Each number is 500 + 50 x the weight over its row's rms, rounded and kept within 0 to 999. Layers, rows and columns count from 0. Numbers have three digits each. The size before them is the row's rms in percent of the matrix's.

# layer 3 MLP up, 512x128, rms 0.0604, rows 205-311, columns 0-63
099:492492457514416521548534518525476432556480566454423483481553577394444559466544474482502501494559464401488550460491614567543531452447471504519541527414527552433557459578560519503474476460431479
118:537561516457486510575477459484471403535442406496533489570463503489476430535401486553597500478549460532467510504513467523487465479586606482514522504574454417398482519486474452488568517513570467
098:563477430524530484438559518493537479440457577528427449443452575555625458492462432551514499539534586513599523478497476497414548554572385541455492504488544507450431457521493540495530498455445478
097:395544535500529542490489491549625475502413528467498502502486570550498529458469463540465461384506519414522519415553470562525472561471548550587419572628552547542516482458390587540564528488495515
093:446487532522508460470477545430432492482545494512421541423560497637460509552432552540517498455535514498468498452488582502448463436438413529457519522577568586520429474527550477447493470466492405
098:500454571506551518573538515489436533522542444492455577513523537475473531528524546470517434487480538545452540456503497471499567471407548526538498519437457449344555381461427488530604505426468482
103:400437506486437506539570488448446527509559537592505509452420518460483530545483523504566408462481422498553538520580554548431419503468500537437461538466593535486431475618533499463450450568594505
099:588538407473437607459504475608456531513437547425540471556566519501523397502523404523674481526484480560529558412518461517498453591531528455553458517460506404500507412505518478465505479500461451
094:453566617389401565438476502402445515536436509491476505465455510608488530502539484522489513469516388495535525487479593450555526423445464523517539457555523419531471580455513437525561404525534553
091:441392454476426441551517483512505464526362544552484398586524557450538494507543548517470505482526434543491590444492482558447495448468540557533553575562570513399581565502504451336466590517516527
110:545468522613552501492554465566465501581534478478463508594436470411484431490450549448496510540509465549517483451577508474546447594540505549645449486521499492459610565492486454529474407491460505
101:585448457452491528396534483512451477538510511532521498560559529530497453541541614571398483495530513439451465446420482483533575472430599489584523452521533504484640504546468515479484553487496480
094:436466513432487493520509607412415597530568444533561516469552537423467538548479518478564417524500513543595561437448547482521485511515472535514520620534509537545539527501452475553445479556453542
102:466477456447551552407559465603509536426428493546476546477483507484469376446588449543511511405463568483522481475549570487478449551431535493548555430508513510456516463533537466562495484412461407
098:449513516578530488562452379540462560522585486502445534550470565518436415506524477541436464469550482444493536502500434432485466594453479468446521512424435398620470562492509531483518499488453457
106:542610550532513522519498540482502539496476448481458547543491513523555547467448514466542438494519444541501553473394575591490539475493488579487469623447457503393472635519533381495364546523490504
097:506514454489507547471500480506445562466495561502450442454471539579548400446465466425467481589557535550414564428437561515435493471607543584529558403555555497591585514447384516490550428425556491
108:549471523464483573506538547640483442487479566480487424536433529403504468521510467539486474512544470594466454477471470451488559437427474511552463478453509560469532516490521455397521561483333559
102:488512570507488531488561498558464467485499443508358527503455521485556535366425437440464531565557461481565553450528454575560618546441515492456480517525511563473503608511548520400509605466499469
102:633538512522492503521423480613390502426477454560443528509480411539592497464430465553539462483498463506522587455598507555454512517468484522444467498437442490503477420449528470509482461383418477
109:479470446511583554563538509511450516513509465525587484457551567478538506404491518487482475459509503472490519492379470512465505487529523558628442465540508508572467435448612573530561435518483429
102:496447519566552461500525413461493481442513502440539486528569501507479533465426538334541484432581413538452512540511573545390454461488454464560451509505505402515478462453556505463543484495451526
096:500444426554528551491570532521478413484451487626554440519373516555535398453487542511458466604527448480449469490457479440474529527434548507541445473447526565454425494482502516519575529518425446
102:455479514501589515437524514477619585528495470528562455533547452458407564454498519534510460471481500579464499486514508511588468553484601469458501483498538448466453485547527446417537515507369537
097:461583497568527502511603427550593509548513561525566558511521510569509452459465586516535502469550407563462516429440454457525537492513549434509518516495472522510420455472569496508448494495371399
120:474453441524446507498448492511527468478413559589462544431530429485620449461555506531559482535498465539489591488445634523517466548443465413488560545586489429487497469547561449453556559567464497
087:459579541609504511513540494389517465461443547493529516561534472493583567572430489489418511525489532525533492546507570582421458532482495493537495518442525551503495416403404464437468549509546581
089:437444461582491538517533541479491469521566486457564517491574532422578530483441540561538491481581477469572537527551420430468459431444475537569531534510522522508517506487526425615509470501475477
087:531467461472433462549580521480615425464512472461465520457603481456494504463379489604556530470437446431583513430460484504520477416456502550448549527489528479505456513515486513432533456537584529
098:475433500553484562499560514465519424461489624421514478496420552525564485551562433474526462459440554481501486423446576544554509554511535557449504496548409433510495465483488474430515445523576481
099:448490503437496553505576519510554498531557521528568568403528510478564564592484463489424437569421504534447502521410594545587469495529442439530441496501387530446517424474529460517462477515442484
107:435441518529421513477441496455492509449486530473425517529490485515530537540409532504567410501564540462492577495479384475474486505543421570533511500597503521558582496545528526484487548624494546
102:512555542538538424509471471441520485458474453479531516492597523462556452460535577470535544452525435505541434420512555462473399472593433514528439470430538482474508509494550473465522471590616490
098:535566476502502513551494512555466516475530510405585538425467423445571573517481471584505525531583528424429411458588444471520512421517542505511504444571532485478553475549510559495537493520498506
104:368465501539406482527475580426445495435533523565477504448479477521453542527503528537523600478490477478513412455402476451412429478480585616472490477520523530457426416530435583445471470439482508
109:472456454537501563434459480561504575564561468472451558497509452571473504458499585542474493579463529580533465487492565511545521574650499544526477515514457469489453577457531492465565433520474449
102:453466470504482480530525555446475529475567542507557522447549582484614483474431549517460490496576581438492375480518538533386424542561478491501467484515461446451462518555462524548602538502474467
106:461547520517458538527384534466510552519520466488584566501480430454559542479457476425402450469480457433534562461520383531443503498492488583455540530542515599439482525510494496500486536555582463
101:503412561466509409566529414423507523529535495474451496518519515477571530443540471495476458433424419567571556486415556474610521550556480533588476502404501532520464431439520553523484444514572379
095:500515483559513421536523499548527568465561528495506492413495482447601507520438443459544535438654475504488436520577623574455498410432589486450513417492556531426563504465472467438444489466488477
102:445559436565461594562388494537523585527464479478479446482486502523424618435483466488572457553451494483418450555494501555553539370606595521472464486427516427435524528417503525538498475549438539
094:520514589513496465566496490471485552577418524503524524551403509550520518591546462479475509477604557401391526567473546563504520459474473520508570525494507410578439501435669477498531533499517494
097:462603468465524397474574468498423497453439525528527465471535475502598459474502471506533473535414464468556493422461610582522518484508451471564412545566533529502562410525441473502494490475498469
097:546517489546457486419529575430518496457548577445477515566467475489426606602458467411488487553443449455531450480458485605531508467469483494591451532522461538369524471501483451472503465526486511
092:510451522461508506504509574466537495509557499400400506459517412498495460544399529545526572510525492502548503463585554540524451368438512514513564534540617455467489497467525497344609416484603552
107:465460422577430495446507468419541564418487488487470416446482534544527542516488499482545489561504496454468508453539579581629449551557527448492425486482485566439454460505412540469506434559451540
106:562472443461423525549502498472515480562452438485536484542510552463509573500461514449546495476516472422547497514474440496510499528493521504518495502512487501401471549503566537484439591400446436
083:411545485462474443598555585485493485556545466477496454582382546505444567526478447550451597448522563529487487532455517495501494433531434455495562574541585516448565397515443492522534491547501523
097:467415514452523369531508510518545428475513479485544394510398553608384480572422415405536532382508417529519481501526476510500442459468561505431469467554527530429490490445554547547575485541501475
100:419472533513556519431461480411468534498467429574439573602575603482568501589544469446544501460545490475503472580479566443431471461606496498570476491523482537509545503479526430453572493488501526
104:591527544498528506578526459539557468546554541402613383509482445501548509501548494445377588519613535558467442621539552502550534420445487460647527606480504511504506466450462509472479495545478497
097:576559464460572491459537434478522421516463557491459582580585530522540466432490479520495535447527473506489568557473433559567497518619526480509524489556482483636481450427546574572549420516561484
094:494464546553493560421447509456462547506522498519494472456448469563449558357483530488484443516550512411512379510551437417503525551447583599467536488484478511483443439489534562498505523461511457
112:419487500477496495505476442418502537449544507453542524507525570503568496468507423589523531484570406545509450480483422440456487542450453491515472506540474383421461538589504524565473471490570466
103:505524477426574494560449540528551537457453585587469450535462586497555497570491426557482473408449584541442565470444478542424522429505500428604502565481425540478463531522482497506449536553504523
096:524476578460521559523498485581518534437506613509446538508516422546449551441435478562488524408483411515556448426481407452460500503452491592514580414513562531505519517482567529484579436513509516
095:538536470564461505507455615462546543463405524482468528488483515480516539451495522558457543552487552516568508445424528551541438572510481543521373492467483482520519476539515584514519468506452517
090:475550491505496479559551526503473597442515498525488497541496443462566501519350517580418469441507549397505499511491474509524441494507558572526613544499539527493479472546534457490475456484565417
110:556611486534574525422408484488542532498481552462507426513456451547436499481497520461524522502579523459491535450482610632536486488493531465630551470504374444529508534441566490465532502481496414
106:531468464544489538606540506535510436514406460526522421453515545453589430475463388530482508513466463488538556576540432512411429446476518601573511430551473497529522561499488502481507538547543563
104:539454534497449479407503437526504549578597464520531533505435449355511510515513561478452516473426605436507468440487473478527469577466487480532564496492545400516527507449483427490566569596458536
107:469499531594555517386554451502445452514523463542465436504522458471446472518483495584573548491575559538459433531490548489498554526512493509484568521547608457488616497477476551481545584535474482
106:463426530513433440545502548466516512538479505576603448571477435528478455483475457541492479406428568436512571575573422522502521541456490486464521590447607520442471371547498525462432586551432489
111:540451515525534438516520428596476452497581498489508433491571520530531418409498543492510497479485466550542518465464479515474529519475502496559591483633494463441598581475441502480519511513525515
104:520469534516432467556580476551558467401463596567524469465432533517497505508591555449472594583475501488500511442504530607496555547582377502558456510502438533434537491447552538539537514508481591
104:481512472597582465492475470505574545411469605460476512561480552527531512546505467501540437498503580536420475505469552453509500547523500558525512450411557555539560509457550448490466453490487492
099:503582559510511450461537545381530536541536436422605488522510522564481432555595528460454454523497534433496456444506594530546528507568498565497422510604521564518481424454454446428480518516479447
080:458496451495396520452462563458514539535465482539556545477519527515465432469464603512429569479516455561443442527502536548522479475541517572523483566608493420477573657531540476420402531473486426
110:415497553458432458529493540448419504454546549413383471578475557502515558484451545473515526420532519485536570552505474598438538470507450525522497389475532503466526566482548506553508528555503422
096:516553480511460501506469477442564482401435503448501451566538426577513528432471554565453451446506554572553405517536512508612485470516455489568395516376479498547528519454526492477469479546411494
092:498566561480458593494527484536536468458484448545639456445453473573522413456543530519486559535510552544447499370487526501552461531528409529460579525507489464449395518509435440464538569588510528
101:553506506568467534512516449476551522520544528522515472525443442477519538566405381462522589518447495547557489482537474592452488522489519503479483565497505568555465447420480516562409462596581429
100:471504548483420506541445598474478540564457504416512514478485489563469479437549433546596446472447564495494516542621526495438527517527516422484483426469437468482508541560401557528485589521464492
103:494464540509418547547610420477421555583538472573460468527475461568551524533515507434493593415502532498515527499525545461473516449519510515611481505578486494565464553502480497448555454519431471
101:596452409514469457481435520572474549537490629515479504527501510411503491484596547588527541501526590443527578323499485577511506486517475436519468496551458572549535555502510444484454513525495496
096:506488455476586550453534509498410508572553495486545422436574491497495394427504443537467452530471408534544567410536436525438550524533485417469480553477498456398473425507582563499570560554484588
095:444494447555476500459472505476466517529613540509481473497505564509533532451532506502513526509620528496488571496495524497489556452471474564555524510446521507526484614559591565473495482483567501
092:515512515386479518580533476339491554536460416409542478515571564510519505520503489533564564580523614440529456500538473510497474453504450412453525556588446483466518479448556580508476527424464490
098:518440469544495477470428461514558559493420514571449438462494468528477454442429434454519474482418504442480450424486530548423448456537492390432446605581567500535482478484474388475526541517465542
097:424494552547543495517438473484483502483578513548548497503422442545496574517378467397485507470501524523403590540431478537466424475537512620594546493444493484464507562521515532462426519560536493
091:582402432528554543584444400516586520482473573484401574405570487523489486509506397571552594567488540490433522556499493446500437483385541540508414508439453519476487454499519504433526544493473599
099:457485531417494451571576494474434413483586471474504408558494545470450484478467462469514531409455534539469533475469646489562553557465521613533498480393516541509504472516470418524583539474550495
101:523376519524525430529496453552523488495492455524516444564417524464504521545453540520516500501423554478513585567491464469428515530504566512493573494513577620490483510517448434425624519583409494
097:448583462390415522474544445474439538555492507435466453570487474569410428571492521466514544517541479482529447465450516543510574518468505458508563536439498495564502507448515523446586533514503417
101:428521558435440550559420510456553459511483599492451531528496492500482512399409454609491520485557512433555546551490547517415582417605454605489506457535506470526470485519456496573563535462403506
099:557523591599531609509481465481472497455565510433558478451496499522515534465433504499513514507505423592535581606614525508551408555480483503493537513458532430518620534477539515516560434467438484
116:408524442596463496506542468600516521571561537505526482586506479439552558500564461521553522478536481602445430516501562491522465464505500552467521468523510488494586459518398456526606496500487453
100:485510532485480487481460468498591455520542480411536488512494479497534391564513541550424493529563524554562502517493479568489390581495514550569534420485659503496560554506503398574586462513423514
089:484534544523444460546441396464559559511554525503625537432458573480590480539409443466483476486594548492446457513507555439419600559487488538493452500522416536485517471465533394617497501466481447
093:532486558498573449508518538522552497567444544482508395485421632500484450496463506544476423452510561580569477535561459510473566494521542514454493490449462448449463452503502451398461551463470526
086:599468551543527553576466587448499489478492496582492499500357410430542490457524457498471480481550535585613532539476464539486513573591463489442416562521474487484487537522495443494477487408448475
104:446582590587490548493526425494518495585546476485498484531576470557563526411482430460479478387552523463518457372469520507417429558449517488527552458500467432538502514498469569516514399388444470
106:404549503444489427545426492532562532506442376457498443517488446495503496506467427529504443441507420508456515504498459494573529587552544452537528420596401535524568500456459519520474459469527512
115:481507531445406452536552558441435458407490456411481525552484519507447519612510567594529490465450483535471449478486519437470516505526614490497402540414485380462492609512411481494535455492516461
100:525501537481511558517528516502518461543557562451540522497523508581443498427470515585565545551451489427603502398586509468545541456557470517478466511580591448568582517441566612535453514468549493
098:485472496502481541544508471525526574576499500501565457487505484504592589479539559533562485449511532453421560551442463470563478470477521490502499473569547507464561457486498529543441543557431544
097:446564525530592477557630543399480405431536512499536486551463493431525481485517438508560509576477517453576569454474484537468510527398439509480460522442543511603507461484566455579558561499570441
096:479487486442510434474555400496578528483427500466569468561492439476470506515541475475459471540437448491534494479500605460534532515426453481482436548495414474502490445351413495520528420536420434
092:464456569449570559517484412557597485629463457483515589513565615592379470483515506492456513468512487434527470484534567409450442462518542474502481462513524572506542546515596497479535582553447478
103:562463462536536501539568457538549528508457477440444463624545500528533573527608578496525570559537541469537463479516524563469442450555428597450464559568541540466517569512576422509527505445518493
104:489489534432486493479544417433492463468419619551389551387451482525573544466538515526499470487473526495532499561455477499570485567469402466463512430460479435516512541510423565500574513580399464
102:464473470551535478531564597635543513545498568438533484470480440567477599541462482557496481551446471514621481587515610505497532490475521477450625547450500528506409483484547487460483550452554478
098:471478485530544465508533468593516518401483442429467511533479563421511500470520548493555629524496579478577488512533560426509481418434563566522483496507477593512536479526522477568540527529479478
092:540591490655400462578515502460547519511457457474475432468384492447521523502493452541540422416543427507373508523490476483475448577544482409427463521500480492511556441523482556495477579507477604
101:487540463456414414532449441464559552438419484543517438445440520470563572461498439526478552447475475460533494388505462571489427593501502428398507450389446580463460501489485541517478521507526463
101:451459545500504478516398500516425507512500443494554495494513503524495447626467428463503486442547516481506520451482545516438410559473564444487450511518442531482551376387454458452508498535458411
101:531596557477499482513551490473513540551462442538434460442458496497598564515489511483572461573517481519508486525547583427462458462423500495396594483537512461511567514471603512428503563434526532
# layer 3 MLP down (transposed), 512x128, rms 0.0604, rows 205-311, columns 0-63
103:465427413484510419505495515563516418598563545508473528561448520534593541493527474539488448396504542481475399421470469420463537478478419560537468459462534362524531458529488504465452528551549496
110:482494499489483510555464555515490503482540483536442535530425527539514524403435428549595549561443508485523474541506451452506548551451467502489616552545474479468456516614536465604532538458476407
102:596535489468498437449560532563610570507524493537541549453499564553529518503496554579568402504504504561542528577387554456478505554574517538507573497588526441490554610582519512551548418516500545
091:551489540479510498514497469575551469479403419494526533572531493507425554392561437537431392486448462482470518503423509480454484513512449533450498543503529486553496435528443481569435513516460457
097:552501598454362521464537530542378437479483516539472452545478489525413521537450411433528434562517584503466513476386471510535554520540511473491449539544462518473427455533458526573404479477484506
095:530506515481503488464526532487405549520473489509520520467501364505414443489511500459566490430527448395501518464444463469538451508569508460441436486470508410479432421518521492475455518483470452
108:556481547560453471525514547505565466529551490541426482573495470522532523454545516424565455467488483446537489464448545366491576548514579457539561460488512435482500520588528557466515495531546524
103:486535472490534575510511494473484493440459488411550568448535427574544536514566397505491429420470546499531570505509444421451569536433383522506482506494462524472518358522480470476419433489576497
095:464524447488582402550496475539516542433516402503541561440560448556497518429502489464495485518448540518503550462524481507515442471505535475522529492468540483550526475405482495579561651479552486
100:510502526488486495516511530507390585514545474528576565587543478414505525557488462588472497489450480504579516573586437461468518466544426528552478539575548459458474550505504492461545376476545502
106:412476515469462469480500548485470478500396538513484503411510553478520511456504540413486549458484507489464516520445501501510554479516623456449594588523536462561496440481463508487514510463468444
099:499512434444535483551443480499412583446579477478559430537586478543540498532512529495427509559574430478488467548461488563512519525501457550499551345453495559497541575558504540541479571414517529
107:588514543412433443429487461505452486540487412602472542538514453492573507432503487410482498548499535473459528555495458416513523501541543526498465545458487537418440542479436520564486418443502544
103:491512507406552511403501418553546539442530489488477496519493492512476495386460524516537525522469573583501450473444427537493603441510498402657519555386469619526526423502518540509540527545511553
097:542420527500490493431508450547580494368529584487478404505461573509490529551374438489540523528383555518562477396472484552577532467538520454458526495564516534533529482501476448438441557548497517
096:507469505558531462549478460448452521465449459413543459458452480434505549467526468477557548461490562553496462413402493456513508470546360511477541519583472525391581477532568531482422551493448442
099:526529507462444489481444548497529508475469477508461521532436502415507469526490627528461491513511506583491534520443563489496558511525498376457520602543528508550495480505439545534462508479494540
106:540488462544382483430522497516442584535491573508496487437608514491424509522430558345420536552547442535543501453497484593560472505543560418453522468494559567512480454523549450477400460560480500
097:585428480503583580507526473464455488470462446443494471506499604559500561455493495506492550457490429516478481429617443545479545480541457499456486576516538523428437412477485422558466453621457435
102:526422406557554551525527478485508490470542474495504394483480552449479522579437532498549493504467404393444537468438430477523512504498432524476395622510507508503557542466441509534470422558413521
107:462575465473420525467516557443406536537468493539448477527518534506524513456468558427442539468405437452494529498441591492488576509483555421471450475461472562517486460509449464542544390548483440
103:462419446489508471512495505381442528516448533499534453482496497445549464550480472604502470535521461507528451515408504465453603524602429513523515452504463413493463513480532432499447496496380510
097:530467480591521503490514600402492520512466434535542493547550628432522569503528471501524474554454547543427532473553434532395460520430488540532459500525561546505514457578444457546492419538455462
099:518396477541532540532509480497509477565529418547523478591464568521577553463549465444511498479514486507581487401459383421605500483498506452525518525515445476408502463412498604416531564515492484
092:525465567480431575554501520466444435508449473497497589488510476531517591477545481548545479576583442488459449529554454540442480493495529478572493510524525438537478461512553506423356425492588459
117:583515573476510553454604541511485535542488608504567479455494474545444544511538557521400452442474527502475396436534551548446457543565466518538454414574520473517453493526498462470453469545541509
099:465578470484519491527455487590452455487470513435512425531512549460528532514417526479453532507513477503557395495416507550464517557433529532517595560407468512491494520535555543476497502487591533
092:420483531502406449492513480486485388485468441469499484521404522464489437519477552463557436486482402563474401466503450555585486575561430513486529582382479570488555481601451452570544443468546522
104:574545550530560427560498603451511511509498457446510470515451481456583499422575457389502518502490440504565488501441490560445511576532527471504527455420472552513524463523358516556542549476441520
100:451479590587431490508555589511518439503468539505537610564533389414565469501532451531556512453474469520463596527527524484503469554537541469440548491568486537521411571500567450495452525403535552
103:515470502470472532417538408485466657388418446477531545613446481559484510451570440511478521506620428599567492468492508568404474444451531450530511447522511531547467457479567461397562477548466510
098:514514457495441414525477481547523489458464533488442561440518437579422492471403483492524475483589469466481535478535491435530504531409360336487563544468430530548500524517505448571452464508525521
105:524524502518504422489493442449565466514442484463499433418606567541510493459562479447505584492406400445440509624544418526375492442439492555527479565400543484492516595396505471504489483414554518
095:549375526444532541447569534550577573536499581517448485566460486600462485481454579527507537507510518439589432435462442429505565540534433470435489501501526511469554475509482529378441453540440575
098:539535444560449516534510525528437531615603579516494550489446449473488416452474476506521474461505502552521582560500468509576593486534446356508525592554418530518536460479495554420447523560488512
104:466529509517417498472533474579498482459549540580574478438479393500560382457555477514553569483449517590480479447571453437484506448457588457480548587550487510514516516409528560442529519502591482
100:521503511435515514499566484564600503587419445523523524627398530539486512477546511591543515494502415424542536575506490567546557485523435478511469518524606463486506416398454541457363448443431507
103:530488510581495537448663470526491418522555400415492562600541479541534385452490466505457452521468493552478563462535464446507589556509532536523443518508533575500479431418636477565546524487570463
096:492489547572450534476564503443447451519559434554559496544478573586479483565457570488489491411382439495407473491588497518481518484541477555482507451558443553442512475532470537548418471514476523
099:475579417421542529505515534521552500524509462403473401526465488519528557507531538559463457449566537477565574551506475560511563526552432480416503452506390465494386440525517522574428566445531586
101:502439503612454490444510488397411482584472513446374539447437502512491594412474593445559438515507512580518416458504442538507573508536442493526506506511553545486608495544476522496412418462521532
097:459543542534572515498557561433570448500510474468417541571414473488501471444480515502565443509424522459489506533479417412483503486546557551473392400525545427427447499588562531490506502499538557
090:457432562444410591516531558552441428522455536485524526438475435423525572428563386461432502484529513484527535472475402535508444502444395463594442523475506528463500504492572396592458473472517517
096:474541541483522439540460488514446460447459462451458583462585448597458449460506438441445506484518504594557478498477503596508510475508424448428499506446447551511556403456417500450474509477489375
108:494464532508547499445434490426478534447442532637505508559506480448480562547516461423401567493521516542450489489353579501468496599464520510560473419409489457556535460468489572480510524417470457
101:513503532515485499470530466511533519556540444542499572554557536504424364486543524522463559502476613574456582428548470497480447429409493417466513529544498472511414564396522475485502488498596476
101:450526442563519501489592498564431487543520465459484438485461527555479402464529495606567520421503500523443473590486540461549469556409418446508462422468476443504522493577575535608465504521559501
104:534549497477486533420429519566556484539569535425495531475418442472594414525516572509445467519548575487486543497523462514451433437502528532484470437497483334505481602481519476450492427501558512
110:499524483501564547551533456537514497480561523492469475410427508515463526480458417561529555578413623567583446599518592465510481475488478468415574446463448553511384524509478508440537513507491432
103:416498446579492521533527429511541511531586465522542471481515478541508530529501443447446514580441602486499560454542508429478523505428432516522480499516417454522554567467468577470507495427533425
099:555472522548474506488463505439515497380475531499497483458527579516416542601351434443437494450417522528499476418501542494433477456578455483469552430540572464501496517578534498418561490592557540
095:602555524422478566417480565475485477480439549527440614487537567458486475489499524540506470493505520559408477573480463442425481574572509515527456498495556526456430428505529565436468494412589625
101:479501496494438466466446531494476373599420546568520429475523507389543475531484546511482499548451454427474524544531423505448485537490560499518527482453495442403460491523561440519473587441505475
100:540480543513470556457590458538460539505464508502517475487578651523483546452489570529397465555507489518447469432468549433569540483508534523499577501587498454577519391554461513518545511496564487
096:567544571469428449579466498498586338460389514496474513494543531522449504535523494510486428488554510595494479430370438493460451550491472534485543456508465544538482535506469516504594504433534479
099:526436527533510540499424451647477534373494471487483499532548545535475516456595454498368560475524519449476609511502504656609498437414504512460525489441517547523484513374425468448510458563540484
096:476498513575457426510493555434512532551617439519508587488559529535419465481476519522487495505539574408436554492503566580468573556492510503524522396560478424506505480537498506469459417544437497
101:527534561418545501533534520463575455445475449465499475506486432517481546521557517426492446513516506484416497489529444439447586537509627426546503496392567488515457451507504454449465568528444539
107:451498564492436452485480545547444513577418463553432530551496484503582568500533528537544541484499552561528547487469499373477562567541574518448476432525534457460539518545581504567467426471528509
096:558475473467526518466457468520503548616511549462484481569541549485460539557603441435561518485433479408451483421505543468509582534494550482580478465515450521424489434530494510395468476420512483
099:465442511524433514546599471462498573490549482428474514598539507503538530533430486493527507536389552556494457550523502442522484461537457553488483477550448526462582549504459467616480524481480533
102:569544498464486563517445422419398415450499518544526431438470519504539474464514462504545486508439487526380523621435543439492553552557484500591487501488648497535510494454563545482467538478524555
100:530401583539554484506463544498529539536515465545466459609455495534548487461527433446544463617516524553519510487509552502470463467512402572447508527503473473494510439453458626482510536523480450
107:492493476411444488544453467492556473507509464581488474465407531498576474491475522554512467517522386504463505478451457488489520561580499438471425483479450462499477505501568441605511522522486675
108:512552565596472542442484557526559516514397585480606483473541539539542461514569547552450461466628522543474511416436591457416547445548471531454520472553508453523458433495425513490537406419535524
099:528495482503447453506474487408531512550517516412483476516545409459473484496465533455608499500532495534476574426552445479526502503535437486514511537500453519376530462626507460434580412578514499
097:475404426554485456489533536500500466427642465514487476494484559495565515543458544508464512499523506432406516478478506431533518433409446546455454517495471563506546476578453454521470476540568404
088:481483481494462454455504497435472330482492547447509551519478440519527455444570553518498466496493506509530420566460492430459428509474359511509543481446389457536461537481412398517483533553473474
104:471513582491394429426490468532596526438488452535482479481559502553515518563466470511479469448457491497549504453474637515490492461399500523536473564528500557526504406498470536395513573486528531
108:475481433464594558533548468577638553475556475538557496377477505465565419561554453503452518468464494472521547470520568544499454450434457457437518489536509530491575468468513482552527570458622496
099:537434472457613552487514480484408454507498524407504511441562556475474535540458527499491502459444390484460423431482438492456542496441352503498493498499522492424567488478464488530553505544542546
096:457510505516519453436541468527427505535463483471387519480526488533428516429498584405503517541449374484550427536467482471553516464560374576493510470463405558520449479544535582480417466470492466
104:473506537452470510375588431407459509512561521488548416405410368484501462526496603476471396547419500467488493450446487501537478511442481555517569478485506460466538569513498482419571411547505392
099:494484495598538532525525526490506449443535545571524503523435578443519502428455503401531502486528578461513449525528504541553434550443440514471440604499490423471474550487477532404464497575487526
096:448527608510583475623479548541447450499471502510444494556443518584508546590500419448503447504478544570491467521419493442530498542406562472414463429448419486448450520531514559570521565462499497
095:482552430443499463454572547536484576489559484439538506431520497502451476544435554489592515415605444558491560438558478557549498458463484399499453559461529537508542447457493514529520451508502528
098:532457529558493548436532565535499430472539439489537527539483586469503491540523394483516535545446539500429505460457581442436461494504444530431413481512580509552471495482538586425476571418459512
090:482442485544562448527462427541451518540504504501459375589511491608530551607533468487523455509536456445443416453406424468465546544498540570411443500540471582543508521531522504479438587494530522
091:524478467446503453422464510417429611525559547551420547374558539481509546478537513423550556460445568483465536478553510512519496537376566493485491483503537525470538398501469384420534473506462486
099:555487501456495492486511470377456539547546410380558503615479488541561568551457510480465475471487461636516515482478495419538473576482456496508469498444524441510526462440614524454472475492452515
098:482551413515495592552466549479456495483539432593419547486598488514436480507517436508382516442545353537531560530457524496483481537518543463488524458532538545564561555458457385456466442575560501
099:509454448584552505440453535489515529522551507479482539555502512548466587511537454533427445501571477450544480453415492510491446515471371436453435504439482518527556406581485531553518599536451402
104:428540547434481412491470558457473488432538496464487471539502395470531452539437412497570516528503488489564526567484427473510516502511481520567489481474474491562465465568434451572525418446468477
105:483502471499475463494578476457523513486471533449485468375418394453463429579496498518547411525421524531486357535420477539493523493412460505504516435460568596525481508525477519550542513552575569
093:500559498471476501501616446446515435610455430571500453447461527559616502555560512488500499499526467481470422539555447524403502537447535446478411436481485475556513452479500514476437486470445523
097:515530513527486483522482490430523497591442475519518510400500449499502432465542500436485483533552469495491433501506506411445582575460447399365376536498530559477497389394530457463508526505536458
113:541554486585515419495442526548461417421484557556462594552453513461484514489560377503447521526506466606475472468463497569500502450471503439452568455417470445562535443503520497563520554503462539
097:441503471470353504391432487468533419481530486584456507501515480467468479489472558504504503505501517516550555525520465483499511426496489508517437510414539496520438394565519476563512473516519585
098:444525519455505518524400511548581575479581517470530453467555523488485493580537481496511498522575546463497566389539557449529525512443489555475573493554578531525481546467579486393495561515491479
101:501508465545479464478413558579567532496470541481496447471530559493477512456467601504432565492544477608639530477490568507475469523471559475463607403609496483469482435529399479594458529609498524
096:531481572577588553441505419502400575521411502483543536438573451429493478464519540565457536439529470535451491507502491489555423470539416542482547633490459476513540609489465451515532481474585499
107:505546442427534447517505430470502408467481533511478484433484462471454575468547490580524636407490579478513557508488531523452526538609531504447503572551520512507510427467512469480454594488508492
096:576512525481542423559437505451457486544540534489485558389581471483520458527554555530434569531568483518402508560476556403575543483509553542523470426433545560515452562453531447467501509573457541
110:521527504484418596466543495444436500540615527475437398548429439504484523428571510403541453505538506536482412574438504479440559463552609432506531564503441474509495478511489522576537485502490508
099:490649560378528503536536524622644436556533464533485518522502496635412463536426431493582429510535590503472576476564467533502477514534477532516512535447487491485467443537545482462539542483590476
104:485514581488499559413532482524450499493568497582536539560523457559516475564574554492550509545486446556470466431564486493486466527461444479508452527424505485467481572490505501555442473516458469
097:503392490555501576431503594473539506549506436525526543425485504519444464442534469573484446463597489427437544487493437405513529507505571456598425521613539449537552483486526456467453593594473524
096:463519460478405414500476435491466451524577473485529518471476463578569564626558453475490437536570438548526497523462463471498576462454448584457495534546455469583484546502555428448505493557569482
099:570531502517455550497464474487496485550665526460536520464463520538468516525436462542507549465446467496467534449429493564536483404560474536462501458562396616530545497487384458471536479449507458
097:536560490452568465383404514479511539593560436471497551443542426499456452490448550576524413440555558492437470412452529494443427462471503469447472497477474507415563467454516549453586495449519408
095:510526460533501508489485485483582474510516366476489466544551572517468512439586397542524618541547532512474476577508484563440541527555588578449510508555509487586537461425480506495479469447423443
100:557500503528517450569552608587592423555433480510545520491491517579426551489574395501523493556535583415579464480566503466505443453474397546529522486502507520544482528498521476505491546536554483
097:455537478465450580490500435446534512454436552514528424436436509578418498470397498502601498462457560513473565470441335475458562546604390490473501499584444489507434509564472482597497488441585487
091:441524589468565453457558588478508480466503508378528570485503381527447531415542440398453440478487520495532484515422459528547465397519392537505430485475496556530512588491489470472464539430434527
102:457459481488486488480492461554416566391582502477484408468443631517550461527445546466521497504497507539490543519523563491430564498401533504518548446511566442562530678516420454496480526565543465
102:514500499485480504526529404534523600462498470548503547546461567552526469471586411439436498504489491546477527624496578401527524510452550536485481473426472446507452416565399445495575511515529446
098:576464487526491525476446577441509468535492484513475489572496401535453449480501500540497377573397519446483451549507500430467507521395543527447531391577523487519574439386577522407484475547546607